python train.py --num_hidden_layers=21 --hidden_size=256 --num_attention_heads=8 --num_key_value_heads=4 --head_dim=32 --intermediate_size=1024 --vocab_size=16384 --hidden_act="geglu" --norm="rmsnorm" --norm_place="pre" --norm_eps=1e-05 --positions="rope" --rope_theta=10000.0 --rope_fraction=1.0 --qk_norm=false --attn_scale=0.177 --bias="none" --tie_word_embeddings=true --parallel_block=false --init="uniform" --init_std_qkv=0.0363 --init_std_o=0.0056 --init_std_up=0.0363 --init_std_down=0.0028 --optimizer="adamw" --learning_rate=0.00153 --beta1=0.9 --beta2=0.99 --weight_decay=0.0 --lr_head=0.00872 --max_grad_norm=0.5 --warmup_steps=557 --schedule="wsd" --decay_fraction=0.592 --decay_shape="pow" --final_lr_fraction=0.05 --batch_tokens=[32768, 65536, 131072, 262144] --max_seq_len=256 --doc_mask=true --train_tokens=476100000 --max_steps=4751 --dataset="wikipedia_en"
Each number is 50 + 12 x the weight over its row's rms, rounded and kept within 0 to 99. Layers, rows and columns count from 0. The size before them is the row's rms in percent of the matrix's.

# layer 12 MLP up, 1024x256, rms 0.136, rows 961-997, columns 64-127
096:44 40 52 46 53 38 42 48 48 40 41 42 53 40 52 46 35 62 56 31 61 32 39 61 13 55 48 40 56 51 47 44 31 63 46 59 52 57 71 45 54 52 81 35 70 34 32 60 64 24 62 48 61 33 60 48 47 40 39 48 48 49 44 47
097:50 28 56 59 52 73 60 49 69 34 47 47 46 70 54 52 48 44 46 36 63 79 42 61 52 44 49 65 34 57 66 55 75 41 42 53 53 41 45 47 59 34 51 48 33 40 40 40 67 37 32 60 37 25 48 52 45 66 56 60 38 57 63 51
102:41 37 58 42 47 53 46 39 65 61 50 42 54 54 23 56 47 61 58 56 68 55 68 34 37 46 32 61 44 50 45 54 45 68 44 44 60 59 35 49 36 56 37 32 56 50 50 52 46 54 55 45 45 27 31 41 82 61 41 26 59 28 37 58
103:77 51 46 55 55 63 61 49 51 44 56 59 49 57 33 43 34 58 62 33 57 44 51 54 33 46 56 44 50 51 35 64 38 36 58 51 40 29 39 40 26 44 62 49 55 39 48 47 52 50 35 45 56 49 12 69 42 50 37 78 56 73 42 44
104:47 62 44 52 31 40 33 66 45 51 53 57 20 53 32 41 59 65 58 58 56 37 51 55 52 62 58 41 50 40 44 30 48 54 45 50 49 60 68 58 47 69 41 61 07 63 64 47 54 58 38 44 35 64 44 47 38 55 38 27 53 38 31 44
095:40 27 40 62 60 54 43 32 38 40 43 71 36 60 54 59 46 34 57 50 63 50 43 39 39 55 57 46 56 38 58 43 41 48 35 40 38 32 68 59 43 44 39 50 75 59 64 60 39 31 65 53 62 37 58 72 65 58 38 42 58 68 53 33
084:60 52 37 54 39 50 42 40 43 46 72 43 59 44 31 51 45 39 37 51 62 71 68 45 38 37 53 35 47 69 51 35 48 60 41 63 43 61 46 39 65 47 56 38 48 29 45 39 28 59 66 43 63 59 64 41 37 53 56 69 53 45 64 52
098:31 52 60 40 54 69 49 39 42 40 58 50 44 74 59 47 64 71 44 50 67 58 42 38 53 28 49 69 43 35 57 62 35 46 60 30 25 60 53 33 66 38 64 56 56 47 53 57 61 53 54 34 43 45 32 53 57 59 54 34 69 53 62 42
098:51 37 30 58 31 30 65 38 46 53 58 59 68 45 50 46 54 61 21 32 37 72 48 59 58 53 44 38 43 74 69 65 54 51 27 31 41 47 38 59 60 63 54 52 27 57 54 57 53 51 43 28 45 43 43 55 29 64 45 45 50 59 59 50
099:62 49 63 44 44 47 60 64 58 39 56 37 58 48 58 68 44 60 46 27 50 43 74 42 67 56 53 13 45 35 42 29 42 61 54 56 37 60 58 57 56 66 52 48 52 51 54 63 43 37 42 48 31 60 40 60 44 28 62 49 61 38 43 31
101:45 47 65 61 41 58 42 57 63 67 60 35 48 47 34 32 52 25 58 49 53 45 47 52 68 52 53 35 56 34 60 53 53 48 37 53 59 34 60 61 52 86 56 71 57 27 57 60 63 42 45 31 62 30 61 54 43 41 38 66 30 60 46 52
106:47 44 40 40 62 41 50 78 62 52 38 40 53 38 41 43 61 65 48 34 46 45 56 53 33 72 66 52 38 33 55 48 49 55 36 49 25 62 56 44 57 41 50 54 56 53 47 66 48 54 69 69 18 66 46 52 70 43 47 50 44 27 61 51
089:43 68 65 42 55 52 51 53 37 35 53 28 45 38 62 66 45 38 48 30 63 68 55 57 39 60 56 44 43 44 44 54 55 51 54 59 60 41 40 61 52 50 56 58 33 26 61 37 60 73 48 63 31 15 47 48 67 58 80 45 48 42 57 35
099:49 54 59 50 38 47 40 55 36 28 60 74 49 32 49 49 43 56 61 32 80 51 47 57 57 22 51 83 37 47 78 33 65 81 63 47 63 36 48 44 58 50 68 65 47 39 30 48 59 21 49 31 60 46 37 70 55 39 55 39 52 61 56 67
105:63 38 58 63 52 65 33 52 44 62 45 38 48 58 54 52 44 47 47 59 71 28 59 40 65 56 56 56 47 30 42 42 47 45 56 56 62 65 48 70 22 46 46 52 68 61 82 56 53 48 43 56 44 45 44 59 61 29 56 32 34 30 52 38
106:68 62 63 52 60 50 39 64 48 58 63 37 63 46 75 52 57 38 53 45 29 48 40 67 43 45 61 65 46 62 58 68 39 54 41 36 48 68 43 47 46 54 42 44 63 22 48 27 36 58 46 64 63 59 56 60 40 38 66 93 46 33 58 65
098:47 53 49 51 50 68 57 65 50 30 54 74 58 57 69 56 54 45 79 44 33 49 70 62 43 56 66 28 44 50 52 37 62 55 52 18 28 41 61 36 51 53 59 40 51 58 38 50 28 55 41 69 48 46 66 45 26 45 71 53 61 68 45 35
096:30 62 51 59 26 53 47 48 64 51 66 52 63 30 48 43 45 48 62 54 70 35 71 27 51 55 55 61 52 43 49 64 71 67 70 28 49 52 53 59 44 59 28 49 53 48 39 38 59 48 28 36 57 49 42 60 47 24 44 62 43 56 68 49
099:50 75 55 36 44 64 56 47 26 76 67 40 63 56 58 58 56 49 67 59 46 29 65 48 53 62 51 61 46 30 45 70 52 51 43 45 60 60 58 34 35 57 61 49 39 54 55 52 48 56 59 69 63 52 41 35 38 44 55 43 36 47 40 53
101:31 61 64 34 64 44 27 52 54 35 64 50 43 46 46 35 40 73 46 57 65 30 57 54 40 61 47 19 37 65 46 64 41 39 72 40 33 61 41 67 39 55 50 50 38 60 27 54 60 63 37 54 41 29 53 54 66 48 26 57 46 43 45 38
097:50 43 50 48 40 55 70 65 39 23 40 36 52 60 72 48 58 51 66 75 47 39 26 35 51 59 74 61 62 33 40 47 33 24 54 36 51 42 45 44 50 52 42 62 26 47 72 54 37 48 44 67 47 56 16 39 42 54 38 76 44 46 59 48
097:61 44 51 47 58 36 53 38 31 40 60 58 56 56 55 50 54 33 42 56 71 68 63 43 52 80 47 36 48 50 34 63 53 73 51 64 57 54 36 66 46 55 20 46 53 28 24 50 34 54 30 71 61 39 65 59 60 40 41 44 62 39 41 49
092:57 90 53 35 69 44 45 50 74 60 61 31 46 33 52 62 50 41 54 56 40 38 35 59 51 50 48 55 52 52 60 66 49 66 63 42 42 55 40 64 53 55 28 52 23 44 52 62 54 81 46 64 46 34 51 71 60 43 33 52 55 39 72 47
102:50 49 63 44 59 51 30 36 72 60 49 42 54 54 39 34 49 48 67 54 58 65 46 64 53 44 45 48 48 50 69 57 65 47 70 45 55 28 48 51 47 47 46 41 58 57 36 64 44 38 52 44 43 44 60 63 37 37 50 44 37 34 41 64
097:62 56 27 46 27 53 68 42 53 30 55 51 51 54 41 32 46 56 80 64 54 68 35 63 46 65 49 63 47 70 61 61 56 45 47 48 41 59 43 54 52 49 73 32 39 67 40 59 79 42 49 65 43 66 57 73 60 59 63 22 48 44 35 60
090:46 45 33 57 55 51 35 41 57 51 40 49 51 54 58 46 48 45 40 39 66 34 40 35 61 51 29 32 48 69 55 25 77 45 63 51 65 46 48 58 33 68 61 61 48 38 57 52 72 60 50 55 59 35 54 59 56 43 53 49 38 61 41 53
108:69 43 36 58 60 67 34 40 67 65 68 75 18 53 56 54 35 47 29 63 62 45 60 54 40 36 46 52 58 59 20 69 30 47 37 63 37 52 51 55 52 71 66 56 56 71 42 65 62 52 30 56 53 45 59 58 39 55 45 62 54 55 39 47
101:59 67 56 59 38 46 50 73 65 50 46 56 58 45 59 49 48 29 57 68 54 48 77 57 38 45 60 54 51 27 41 56 58 47 42 50 69 55 47 27 68 34 45 56 56 36 53 60 27 37 45 65 57 55 55 25 41 75 61 47 29 79 52 40
108:35 43 66 48 71 70 45 38 18 36 43 59 64 59 59 60 23 56 66 44 47 52 42 49 56 59 55 34 38 33 56 44 57 55 69 42 45 56 52 68 48 44 67 31 34 32 51 30 37 62 40 24 75 43 66 64 50 24 74 23 51 49 49 40
099:46 60 69 66 50 64 30 40 40 29 40 78 43 59 37 66 56 31 40 55 39 37 33 47 59 44 58 57 56 53 71 44 50 31 56 52 67 52 45 40 30 58 68 27 40 44 62 60 55 43 50 65 55 49 56 64 47 60 53 33 56 55 56 52
106:57 55 62 48 68 24 53 52 52 43 29 43 39 43 62 53 53 79 39 65 55 48 40 54 40 61 51 48 37 53 47 74 56 63 56 56 70 53 46 45 70 72 46 47 46 64 59 45 49 63 51 54 27 57 51 51 38 44 38 58 34 47 36 63
101:53 59 37 41 45 44 49 26 40 50 49 52 48 52 43 39 44 34 52 25 49 56 56 54 61 43 49 45 34 46 43 55 42 38 51 66 38 67 53 55 77 63 54 60 56 49 51 33 54 47 64 58 59 42 43 34 65 41 64 36 39 34 55 71
098:55 37 64 43 64 46 46 58 27 42 54 50 48 74 52 64 61 54 52 72 60 56 63 40 44 34 61 54 40 55 66 39 61 46 70 77 33 69 48 51 38 48 60 75 52 49 43 55 35 69 54 59 39 50 52 40 38 45 57 19 36 33 67 74
098:51 45 61 51 48 51 63 59 43 41 60 69 42 38 54 50 49 59 55 24 32 42 53 26 71 48 45 59 58 74 52 56 65 43 31 52 47 27 42 43 32 65 48 55 52 41 69 41 48 37 46 61 64 42 56 59 32 35 45 54 67 39 60 74
090:47 52 40 44 49 36 56 51 33 57 46 64 77 57 44 36 65 36 52 35 42 27 45 65 39 46 47 46 43 52 60 64 52 56 65 25 42 37 51 38 56 52 26 54 50 31 55 40 59 58 61 56 60 37 55 39 26 48 38 14 54 52 47 64
104:39 44 69 36 53 29 53 52 82 47 60 64 39 45 48 67 50 33 71 60 44 38 54 44 56 23 36 58 43 68 48 64 46 58 50 47 63 49 56 59 63 43 44 40 47 65 58 62 28 74 19 50 38 63 38 67 50 31 52 56 56 49 45 59
110:54 51 60 47 28 37 53 44 48 62 35 42 29 27 55 54 42 57 51 31 40 46 58 38 43 56 44 53 69 60 66 59 35 49 47 45 61 45 22 39 44 52 48 62 57 35 45 52 52 52 40 47 52 45 65 37 19 46 34 75 48 54 30 67
# layer 12 MLP down (transposed), 1024x256, rms 0.128, rows 961-996, columns 64-127
097:62 73 49 66 56 49 41 40 65 40 35 30 47 73 55 44 39 63 58 40 44 51 63 45 30 76 48 42 47 58 50 64 45 47 84 56 52 45 46 61 54 46 35 56 35 73 64 50 38 48 54 57 49 43 37 63 48 58 50 39 48 48 59 60
100:42 56 50 53 45 54 35 39 52 57 50 52 56 37 48 43 64 53 49 25 33 59 42 27 34 38 61 59 68 50 51 45 52 41 61 67 35 47 70 31 47 28 41 56 46 61 11 66 49 49 66 30 58 56 53 49 22 68 52 58 52 56 49 47
104:63 51 59 56 67 32 41 62 52 40 66 38 71 63 73 53 50 53 69 44 44 54 79 58 42 33 48 63 35 55 39 50 48 47 26 50 30 40 52 37 35 75 55 58 24 59 52 52 61 54 45 38 47 66 35 57 53 71 48 53 25 39 75 37
102:45 66 58 60 54 44 33 56 47 53 60 41 48 68 44 60 54 49 59 50 54 57 49 34 63 57 62 55 57 34 52 55 58 64 46 56 64 64 34 55 50 49 70 71 52 45 51 50 63 66 46 58 44 45 42 62 40 53 54 47 51 47 27 59
103:48 51 21 63 43 45 46 56 43 45 42 60 61 75 39 58 49 57 63 53 41 51 56 60 50 60 49 49 56 59 37 42 21 56 55 41 60 59 54 51 47 58 35 33 60 40 67 55 57 43 54 64 50 52 73 33 59 58 51 40 39 50 56 70
094:43 44 51 35 55 42 52 75 79 36 44 40 49 50 50 58 68 59 48 37 39 43 61 43 39 45 49 42 50 72 33 52 47 44 52 47 62 45 47 49 60 42 46 52 39 36 53 29 62 67 63 40 33 69 25 25 35 44 41 47 40 46 45 53
085:42 66 39 51 39 52 66 53 75 65 50 66 26 48 60 52 58 44 54 39 47 42 56 45 67 73 58 73 54 37 45 52 49 58 43 34 52 44 43 55 58 59 48 57 33 68 43 53 61 57 72 49 30 70 30 58 70 54 37 43 31 67 46 48
098:41 53 49 50 39 49 52 56 65 51 57 52 56 64 40 64 27 43 54 38 65 48 46 50 39 64 38 18 55 70 40 38 51 52 43 46 47 56 49 54 40 47 31 45 48 62 44 42 38 45 44 45 37 54 51 63 53 48 78 47 34 59 53 64
098:34 54 48 52 57 41 48 36 61 52 46 57 59 50 40 55 62 39 66 49 59 51 66 35 58 22 59 63 76 56 54 67 48 34 57 39 41 46 55 51 48 52 34 66 52 50 61 46 66 42 47 48 54 57 59 43 59 61 35 36 45 53 43 51
101:49 41 41 55 52 39 61 53 39 49 50 49 68 42 35 44 50 80 52 53 51 47 50 61 49 48 48 47 36 57 67 36 40 46 41 59 38 46 46 63 23 48 38 58 37 54 71 80 60 67 30 60 58 51 23 46 49 42 51 60 46 60 48 34
103:56 52 29 32 32 51 45 66 58 45 53 50 35 47 39 57 55 54 48 54 56 48 46 48 40 56 51 55 48 42 58 35 37 78 41 30 54 56 57 26 52 67 42 40 56 57 50 56 70 58 52 32 69 31 44 66 69 63 64 45 44 32 51 49
105:48 63 48 50 32 38 47 41 53 73 19 59 47 45 36 63 55 44 65 67 51 39 64 53 49 39 45 43 48 51 50 28 70 60 42 58 45 55 54 52 37 60 50 55 57 53 49 57 54 71 45 44 48 49 57 54 76 42 41 42 47 42 56 56
088:53 42 34 75 35 51 42 43 26 58 51 83 45 57 39 45 49 38 34 50 44 33 51 55 40 22 56 49 38 46 74 29 42 41 51 41 54 50 62 46 32 51 43 42 53 55 64 47 32 48 62 49 64 72 24 40 55 60 26 43 35 57 37 56
100:60 41 52 57 34 51 48 57 72 44 37 37 52 54 33 62 41 58 47 49 47 58 66 53 36 62 43 28 51 51 34 42 42 41 62 54 33 70 63 55 35 42 39 52 43 50 44 57 29 65 41 28 32 63 41 50 57 69 43 67 47 50 61 60
103:38 54 61 52 79 42 52 43 55 56 42 50 47 50 70 45 47 63 58 60 59 61 38 46 60 47 42 52 64 38 41 58 27 28 55 54 50 63 67 45 64 36 64 48 56 46 61 58 53 47 51 67 45 67 52 54 53 45 23 66 51 52 36 39
104:50 46 57 35 46 31 58 47 29 41 67 70 39 38 49 52 67 32 48 54 49 27 47 39 33 35 60 40 65 36 50 36 65 44 63 53 73 53 53 54 55 35 50 62 59 44 37 70 62 49 64 58 48 62 27 48 90 52 27 62 55 52 53 53
100:47 48 39 32 54 61 35 70 36 46 48 45 41 60 31 40 61 71 58 41 47 33 29 25 52 47 44 49 42 36 84 60 50 51 68 87 25 68 57 44 40 46 63 49 49 68 42 64 55 30 64 54 69 54 41 41 43 53 57 49 45 36 50 47
096:43 43 52 47 63 51 42 31 71 38 41 41 82 28 52 62 57 47 55 54 38 54 57 30 60 48 51 68 63 50 62 72 48 47 26 48 53 50 54 55 49 63 45 57 64 38 40 35 63 55 50 48 33 32 51 65 39 39 41 66 63 51 54 44
093:51 48 39 62 60 37 61 41 45 46 47 42 54 46 59 49 57 44 53 38 59 42 52 47 49 50 49 43 59 42 51 55 44 51 63 35 59 34 56 59 47 47 60 39 43 73 43 58 45 44 40 42 37 57 51 58 47 49 50 50 35 38 67 37
102:43 45 42 39 59 41 29 59 34 52 56 56 56 40 87 53 31 48 61 37 35 41 30 66 43 52 43 52 37 63 74 56 55 49 49 78 54 58 54 37 64 56 58 66 48 66 33 58 39 61 65 51 60 56 52 67 49 48 48 58 53 37 40 59
099:41 71 55 45 49 53 33 47 48 52 56 51 47 51 50 61 47 45 30 47 43 29 34 54 48 48 68 43 75 70 68 51 34 58 73 55 45 62 44 53 32 74 39 52 46 47 47 40 66 35 62 60 51 52 43 47 39 51 36 44 54 39 45 67
097:49 25 47 53 54 54 79 38 29 70 56 69 41 39 45 31 45 38 66 48 39 47 49 37 49 55 44 51 47 53 39 38 44 53 69 56 40 37 40 40 40 58 31 31 33 48 60 58 49 47 63 36 58 52 31 46 55 33 51 40 50 71 62 61
093:39 54 50 49 57 64 13 46 72 42 49 60 30 50 58 33 65 40 43 54 51 48 45 62 57 64 57 49 49 60 48 42 51 43 61 51 71 55 59 58 49 84 67 52 54 29 59 68 47 34 34 50 44 69 51 47 46 39 59 51 40 74 54 59
102:64 54 52 57 43 45 51 51 41 56 73 41 51 57 73 45 51 55 65 46 37 35 40 53 52 46 59 48 61 48 49 55 31 44 63 51 72 74 42 65 35 57 66 48 39 48 66 55 42 54 53 42 51 52 31 25 69 37 56 52 52 42 67 56
094:33 34 56 48 45 69 40 68 64 41 51 28 60 40 54 40 56 50 39 63 41 39 76 49 37 45 48 52 41 42 49 70 44 52 51 55 55 70 52 49 50 42 49 41 49 45 58 51 56 53 32 48 55 69 59 83 41 50 58 56 56 38 72 32
091:57 58 55 56 52 36 63 63 64 43 49 33 39 52 46 32 38 55 51 55 42 44 45 53 41 18 57 45 49 56 51 56 71 68 50 63 46 63 48 44 35 35 53 51 46 66 28 45 24 54 53 29 31 46 47 36 17 61 36 56 46 42 62 31
115:37 42 52 41 60 49 67 45 31 45 35 34 75 62 29 55 50 46 56 19 44 66 71 50 53 67 58 56 46 50 64 30 61 49 61 34 50 43 41 48 37 50 51 35 32 30 50 30 51 55 58 35 41 53 43 47 35 35 51 39 55 50 56 50
104:76 32 58 46 33 47 38 43 53 45 58 47 71 49 47 48 61 51 60 35 50 59 44 29 59 34 62 28 57 53 64 40 31 50 42 55 59 53 47 57 39 60 63 37 45 42 47 34 47 53 65 39 51 46 54 45 62 42 37 48 48 24 42 47
101:63 50 35 83 49 69 37 31 41 45 64 65 32 54 42 49 53 40 63 56 62 35 67 40 42 44 29 27 40 66 49 52 25 64 56 61 46 86 50 49 44 25 44 45 46 33 61 56 54 43 44 64 46 47 43 38 56 41 53 47 52 68 65 64
101:33 32 80 37 62 45 47 46 73 51 47 52 58 55 64 42 43 51 50 47 57 52 37 57 45 60 36 65 46 43 56 65 41 55 47 40 41 48 34 52 59 38 57 36 48 50 52 57 38 37 80 47 48 75 74 46 38 36 52 42 40 63 79 44
105:57 51 25 35 45 40 52 73 57 58 51 48 47 43 37 51 42 50 56 62 52 57 69 41 36 47 52 57 65 55 40 42 58 55 47 73 50 58 49 40 54 39 35 63 52 70 61 53 48 38 45 60 49 47 45 48 54 47 37 63 18 57 51 54
096:64 48 54 37 44 40 53 60 44 50 49 36 66 26 57 64 50 48 49 22 44 55 54 50 49 43 35 56 37 78 55 40 62 83 46 53 56 57 67 30 38 70 39 60 22 59 62 50 39 46 55 43 27 39 38 56 52 56 52 60 46 23 36 43
099:56 35 55 74 71 53 53 38 52 60 61 56 73 61 39 63 52 63 63 65 38 41 50 30 35 29 43 45 38 60 45 52 52 43 61 51 66 57 45 73 41 25 53 46 49 63 48 47 57 31 49 49 60 50 51 58 43 57 32 36 31 48 55 51
100:41 39 57 52 71 71 59 56 44 42 48 44 80 49 48 75 45 46 59 64 28 51 54 77 32 39 41 54 45 48 69 50 44 43 67 54 39 55 57 45 65 49 66 26 30 55 75 47 40 60 46 65 40 46 61 57 48 46 60 26 40 44 20 65
091:57 56 67 63 60 50 40 46 41 47 56 38 52 59 43 65 57 44 59 41 65 67 48 66 42 64 48 45 22 37 61 51 33 62 57 47 59 53 48 50 46 63 39 50 45 57 30 56 47 36 48 57 51 49 38 52 63 63 46 62 30 53 47 42
105:39 41 52 26 24 52 39 44 54 44 45 42 46 33 40 59 68 67 40 65 39 71 39 38 59 41 22 52 65 40 54 69 62 32 44 55 51 66 74 51 62 58 53 49 37 50 65 74 74 41 27 37 59 56 48 75 26 43 48 46 42 42 46 53
# layer 12 MLP gate, 1024x256, rms 0.132, rows 962-997, columns 64-127
102:76 50 64 61 61 61 50 34 43 44 67 60 24 53 59 56 39 34 36 76 41 49 78 58 64 58 64 57 36 56 56 55 41 46 50 42 44 77 49 63 70 70 42 47 68 50 50 35 49 59 15 60 29 55 69 25 50 39 45 67 46 30 49 70
102:45 65 38 47 48 54 46 33 47 56 62 75 41 53 52 55 57 50 32 54 60 37 66 65 60 67 24 57 33 77 70 60 55 51 70 45 55 49 51 47 64 52 43 58 26 54 49 46 44 49 55 69 53 65 45 52 40 56 19 44 42 59 35 59
099:56 35 60 64 63 42 61 61 54 68 41 56 64 52 53 58 51 48 53 49 56 40 37 56 67 61 46 43 56 47 28 36 54 55 44 48 44 45 56 67 43 43 21 53 45 45 35 26 66 60 54 42 47 61 52 69 73 41 56 62 47 31 43 58
103:60 64 68 54 69 66 50 52 32 46 48 44 46 56 42 61 43 55 73 64 64 59 56 48 08 72 61 40 47 45 73 44 62 60 46 56 90 52 47 46 63 40 25 39 34 52 44 48 50 48 30 44 56 64 79 56 51 46 49 55 36 35 62 39
099:42 56 58 66 48 69 53 52 29 55 54 54 44 34 75 34 48 44 66 38 63 52 62 54 52 69 74 51 82 52 53 64 49 54 50 35 51 41 48 70 36 60 39 45 54 44 52 39 74 54 40 70 62 45 67 66 41 47 38 67 75 58 62 71
087:45 46 44 40 44 34 39 33 56 37 60 52 65 54 45 52 45 51 49 63 52 47 63 64 49 33 50 48 40 48 40 61 39 38 51 35 41 47 59 41 31 59 52 57 39 56 64 32 31 50 28 46 66 41 29 57 48 54 48 46 56 52 32 45
099:66 57 50 48 51 50 48 59 44 68 47 39 41 63 41 67 42 47 58 62 21 42 40 58 37 47 56 37 77 41 47 50 45 69 39 60 36 47 60 47 54 34 58 51 27 38 39 68 61 53 53 47 64 61 83 29 43 49 55 49 31 60 35 70
098:46 52 37 43 47 68 54 50 66 43 60 55 45 41 54 67 44 32 77 52 67 51 79 41 29 56 37 38 59 58 45 51 40 50 59 52 64 64 48 51 48 35 42 42 67 42 56 47 46 43 48 74 61 37 53 51 55 40 45 55 55 56 36 56
102:48 60 42 59 41 60 42 76 62 45 59 52 67 53 58 49 47 48 59 44 56 61 43 56 42 42 44 83 52 63 26 51 33 58 46 50 69 41 51 42 77 54 39 28 42 45 45 31 45 37 46 55 52 61 48 48 61 40 49 59 56 45 75 43
105:57 43 27 65 57 61 34 47 65 58 57 43 77 41 53 40 47 49 54 60 56 48 60 51 44 50 44 47 41 27 59 37 55 42 59 53 47 40 51 33 59 33 73 44 56 36 66 34 60 59 42 37 36 48 35 51 50 51 37 41 43 45 76 61
103:67 59 55 62 60 61 27 24 64 47 47 51 74 57 50 72 24 50 51 52 55 51 64 28 48 42 36 64 52 46 36 43 36 71 51 60 56 52 48 57 44 23 42 49 59 42 48 24 23 46 42 46 57 65 45 51 37 57 27 74 48 40 33 57
091:36 40 61 32 72 26 59 39 45 48 57 50 47 65 60 54 38 64 40 48 35 55 37 32 59 47 67 40 64 40 50 63 75 70 60 74 41 58 60 39 72 43 53 45 25 42 59 48 38 60 47 49 42 65 43 47 57 44 40 32 36 34 58 41
100:54 50 50 56 51 35 43 04 52 30 78 69 44 47 52 30 38 67 57 54 64 48 35 54 54 43 67 37 64 55 58 71 53 71 43 72 63 41 56 60 46 35 60 61 58 39 53 46 57 57 38 44 78 52 57 41 56 35 50 56 49 40 56 49
100:46 35 63 66 57 40 32 49 41 39 50 54 35 57 58 49 55 41 50 49 43 43 57 40 52 64 40 40 43 52 52 61 50 56 30 45 40 55 37 42 59 49 34 54 66 53 49 49 63 44 50 39 14 55 52 64 36 31 63 72 40 49 40 45
104:64 57 51 60 69 37 56 42 41 54 62 73 40 34 53 67 29 43 48 26 56 47 50 76 64 49 54 44 31 53 46 27 44 44 53 39 75 39 45 74 46 41 47 66 53 67 39 41 59 65 35 64 37 39 47 31 35 44 59 47 13 57 59 46
104:53 38 69 69 38 55 51 34 54 48 63 72 36 42 65 74 48 32 47 52 35 59 56 83 48 67 47 58 43 49 26 51 37 70 26 48 69 49 60 48 44 54 36 43 46 32 48 47 45 71 41 75 57 55 73 58 42 44 33 64 47 47 38 46
099:57 49 53 41 59 57 58 48 61 45 57 47 38 34 59 32 32 44 37 68 58 50 43 59 51 72 46 25 51 40 35 35 44 43 64 52 60 25 67 58 68 54 74 67 41 51 52 53 36 65 53 51 73 65 53 64 60 32 50 80 47 47 34 49
100:51 41 55 64 53 63 45 44 68 48 36 52 56 44 70 59 25 48 51 37 36 74 36 44 44 62 48 49 50 59 54 49 45 40 55 52 41 12 42 43 64 49 57 57 52 55 77 32 54 52 45 64 45 63 37 55 40 50 57 67 41 43 65 63
103:40 46 27 55 63 41 59 55 41 46 54 37 55 58 79 60 72 41 48 40 46 72 60 80 55 47 42 64 42 38 67 45 44 85 53 41 50 36 14 29 51 43 62 42 38 56 67 35 45 32 43 29 58 50 53 30 55 56 45 36 36 39 45 52
098:60 59 38 77 38 35 74 60 57 52 61 53 54 33 54 60 32 69 42 18 78 79 19 56 39 51 48 48 48 20 47 57 45 63 62 62 63 64 50 32 39 59 52 44 47 44 30 28 48 55 55 59 53 61 48 56 61 49 70 46 52 42 22 42
097:25 51 50 43 37 58 36 53 31 53 41 68 43 62 61 46 43 32 34 63 60 57 39 33 63 47 32 30 52 42 46 37 54 45 44 69 68 39 49 36 41 55 47 68 43 42 32 36 58 44 38 60 34 49 67 83 65 41 35 67 52 53 43 51
094:64 48 51 38 51 47 41 33 49 44 55 43 40 64 66 41 45 39 42 56 53 67 45 45 22 45 41 34 59 44 62 59 42 40 48 46 44 61 66 59 40 63 46 49 29 34 33 49 56 64 56 65 45 47 53 18 31 53 57 29 51 63 57 75
101:63 30 42 50 41 59 59 40 58 46 70 56 41 53 51 70 47 39 49 60 24 47 48 72 61 27 68 37 53 59 54 74 53 57 42 45 79 38 50 61 57 41 57 38 53 59 43 33 68 72 52 58 43 35 58 50 61 50 52 46 37 42 56 56
093:43 53 46 69 58 64 30 53 34 69 62 41 46 56 59 70 59 55 27 38 55 42 52 43 43 46 31 39 31 48 60 59 64 48 28 48 59 60 55 52 62 38 51 76 28 39 61 28 30 53 48 42 43 53 51 55 22 48 37 67 51 45 58 29
093:64 72 58 50 73 68 49 65 42 59 74 57 53 31 69 32 42 35 59 48 48 61 39 53 30 32 52 40 50 42 43 38 20 43 61 46 66 50 42 52 81 57 31 47 25 13 33 48 52 52 58 65 39 42 60 57 45 53 55 45 59 43 69 56
104:57 46 27 54 42 67 25 71 76 59 57 62 35 28 64 56 42 64 52 85 53 31 30 56 64 38 45 47 74 55 37 56 38 41 36 64 63 38 73 33 73 65 43 53 51 61 50 61 50 61 30 50 70 60 52 53 58 66 56 62 46 54 41 57
100:50 61 51 47 59 46 76 49 52 48 55 47 57 69 35 72 55 48 43 51 54 51 59 33 34 49 44 75 36 38 64 33 73 62 56 64 45 52 51 24 46 38 27 38 42 52 53 52 45 34 58 50 32 57 37 47 53 61 39 41 29 54 59 46
106:42 34 45 58 76 36 54 53 65 70 54 34 46 35 37 58 54 58 34 52 34 50 63 42 38 50 41 47 60 45 67 58 69 60 32 55 38 46 62 66 51 57 60 54 53 50 49 64 58 41 46 69 28 60 59 47 45 41 54 77 43 34 38 49
102:61 46 40 60 75 53 32 46 65 50 50 51 51 36 58 46 46 52 60 41 72 50 60 74 45 57 55 53 48 54 39 76 41 75 34 55 62 42 41 52 49 39 40 52 36 58 41 52 43 46 51 60 44 53 59 47 44 60 42 43 38 41 42 42
104:68 61 38 56 39 69 40 63 34 69 51 67 44 43 36 59 52 43 39 40 37 70 53 59 51 36 50 67 60 58 40 54 41 45 51 41 40 34 58 40 42 44 57 50 40 51 46 44 57 51 46 68 66 58 44 57 60 55 54 64 60 58 65 32
094:46 34 40 64 52 49 34 72 61 63 65 67 77 41 61 78 42 59 53 66 48 46 49 45 26 74 41 52 60 63 80 46 59 44 50 55 38 63 65 48 57 38 57 50 26 61 50 37 53 53 51 60 35 48 58 68 39 56 62 54 62 36 33 27
101:37 52 57 61 59 77 48 42 52 64 61 46 41 43 44 48 54 62 43 45 38 35 55 64 45 29 57 41 19 46 38 45 51 26 56 25 51 79 48 56 45 27 39 72 55 64 50 49 40 46 35 50 55 77 61 51 43 41 39 49 52 38 27 47
099:47 60 70 67 64 52 59 47 62 62 56 64 58 27 38 57 27 53 60 39 69 52 35 30 38 64 66 60 45 57 60 48 44 57 58 38 45 39 51 44 65 44 39 58 70 45 45 37 61 34 34 18 53 56 47 33 36 60 39 68 48 56 49 53
092:62 47 36 42 68 27 30 56 58 40 69 49 42 47 78 52 46 42 37 66 57 33 42 57 42 45 57 47 45 44 67 66 30 48 60 56 40 52 56 63 58 26 38 49 47 46 30 55 50 45 54 60 51 63 66 50 55 52 38 74 54 45 50 46
104:65 58 59 37 64 47 29 58 43 50 57 57 56 66 48 65 56 52 62 44 46 61 39 57 72 26 58 73 72 62 58 47 42 55 53 54 55 54 50 54 66 42 43 39 47 41 60 39 52 53 52 61 61 60 46 48 44 51 43 50 67 31 44 58
111:36 55 50 69 44 46 36 34 81 61 64 78 52 39 57 69 39 41 58 57 62 52 55 74 48 47 43 55 38 58 45 39 40 52 51 36 70 29 56 27 54 56 36 59 38 60 52 55 36 51 48 63 62 51 41 54 50 67 53 62 68 59 73 40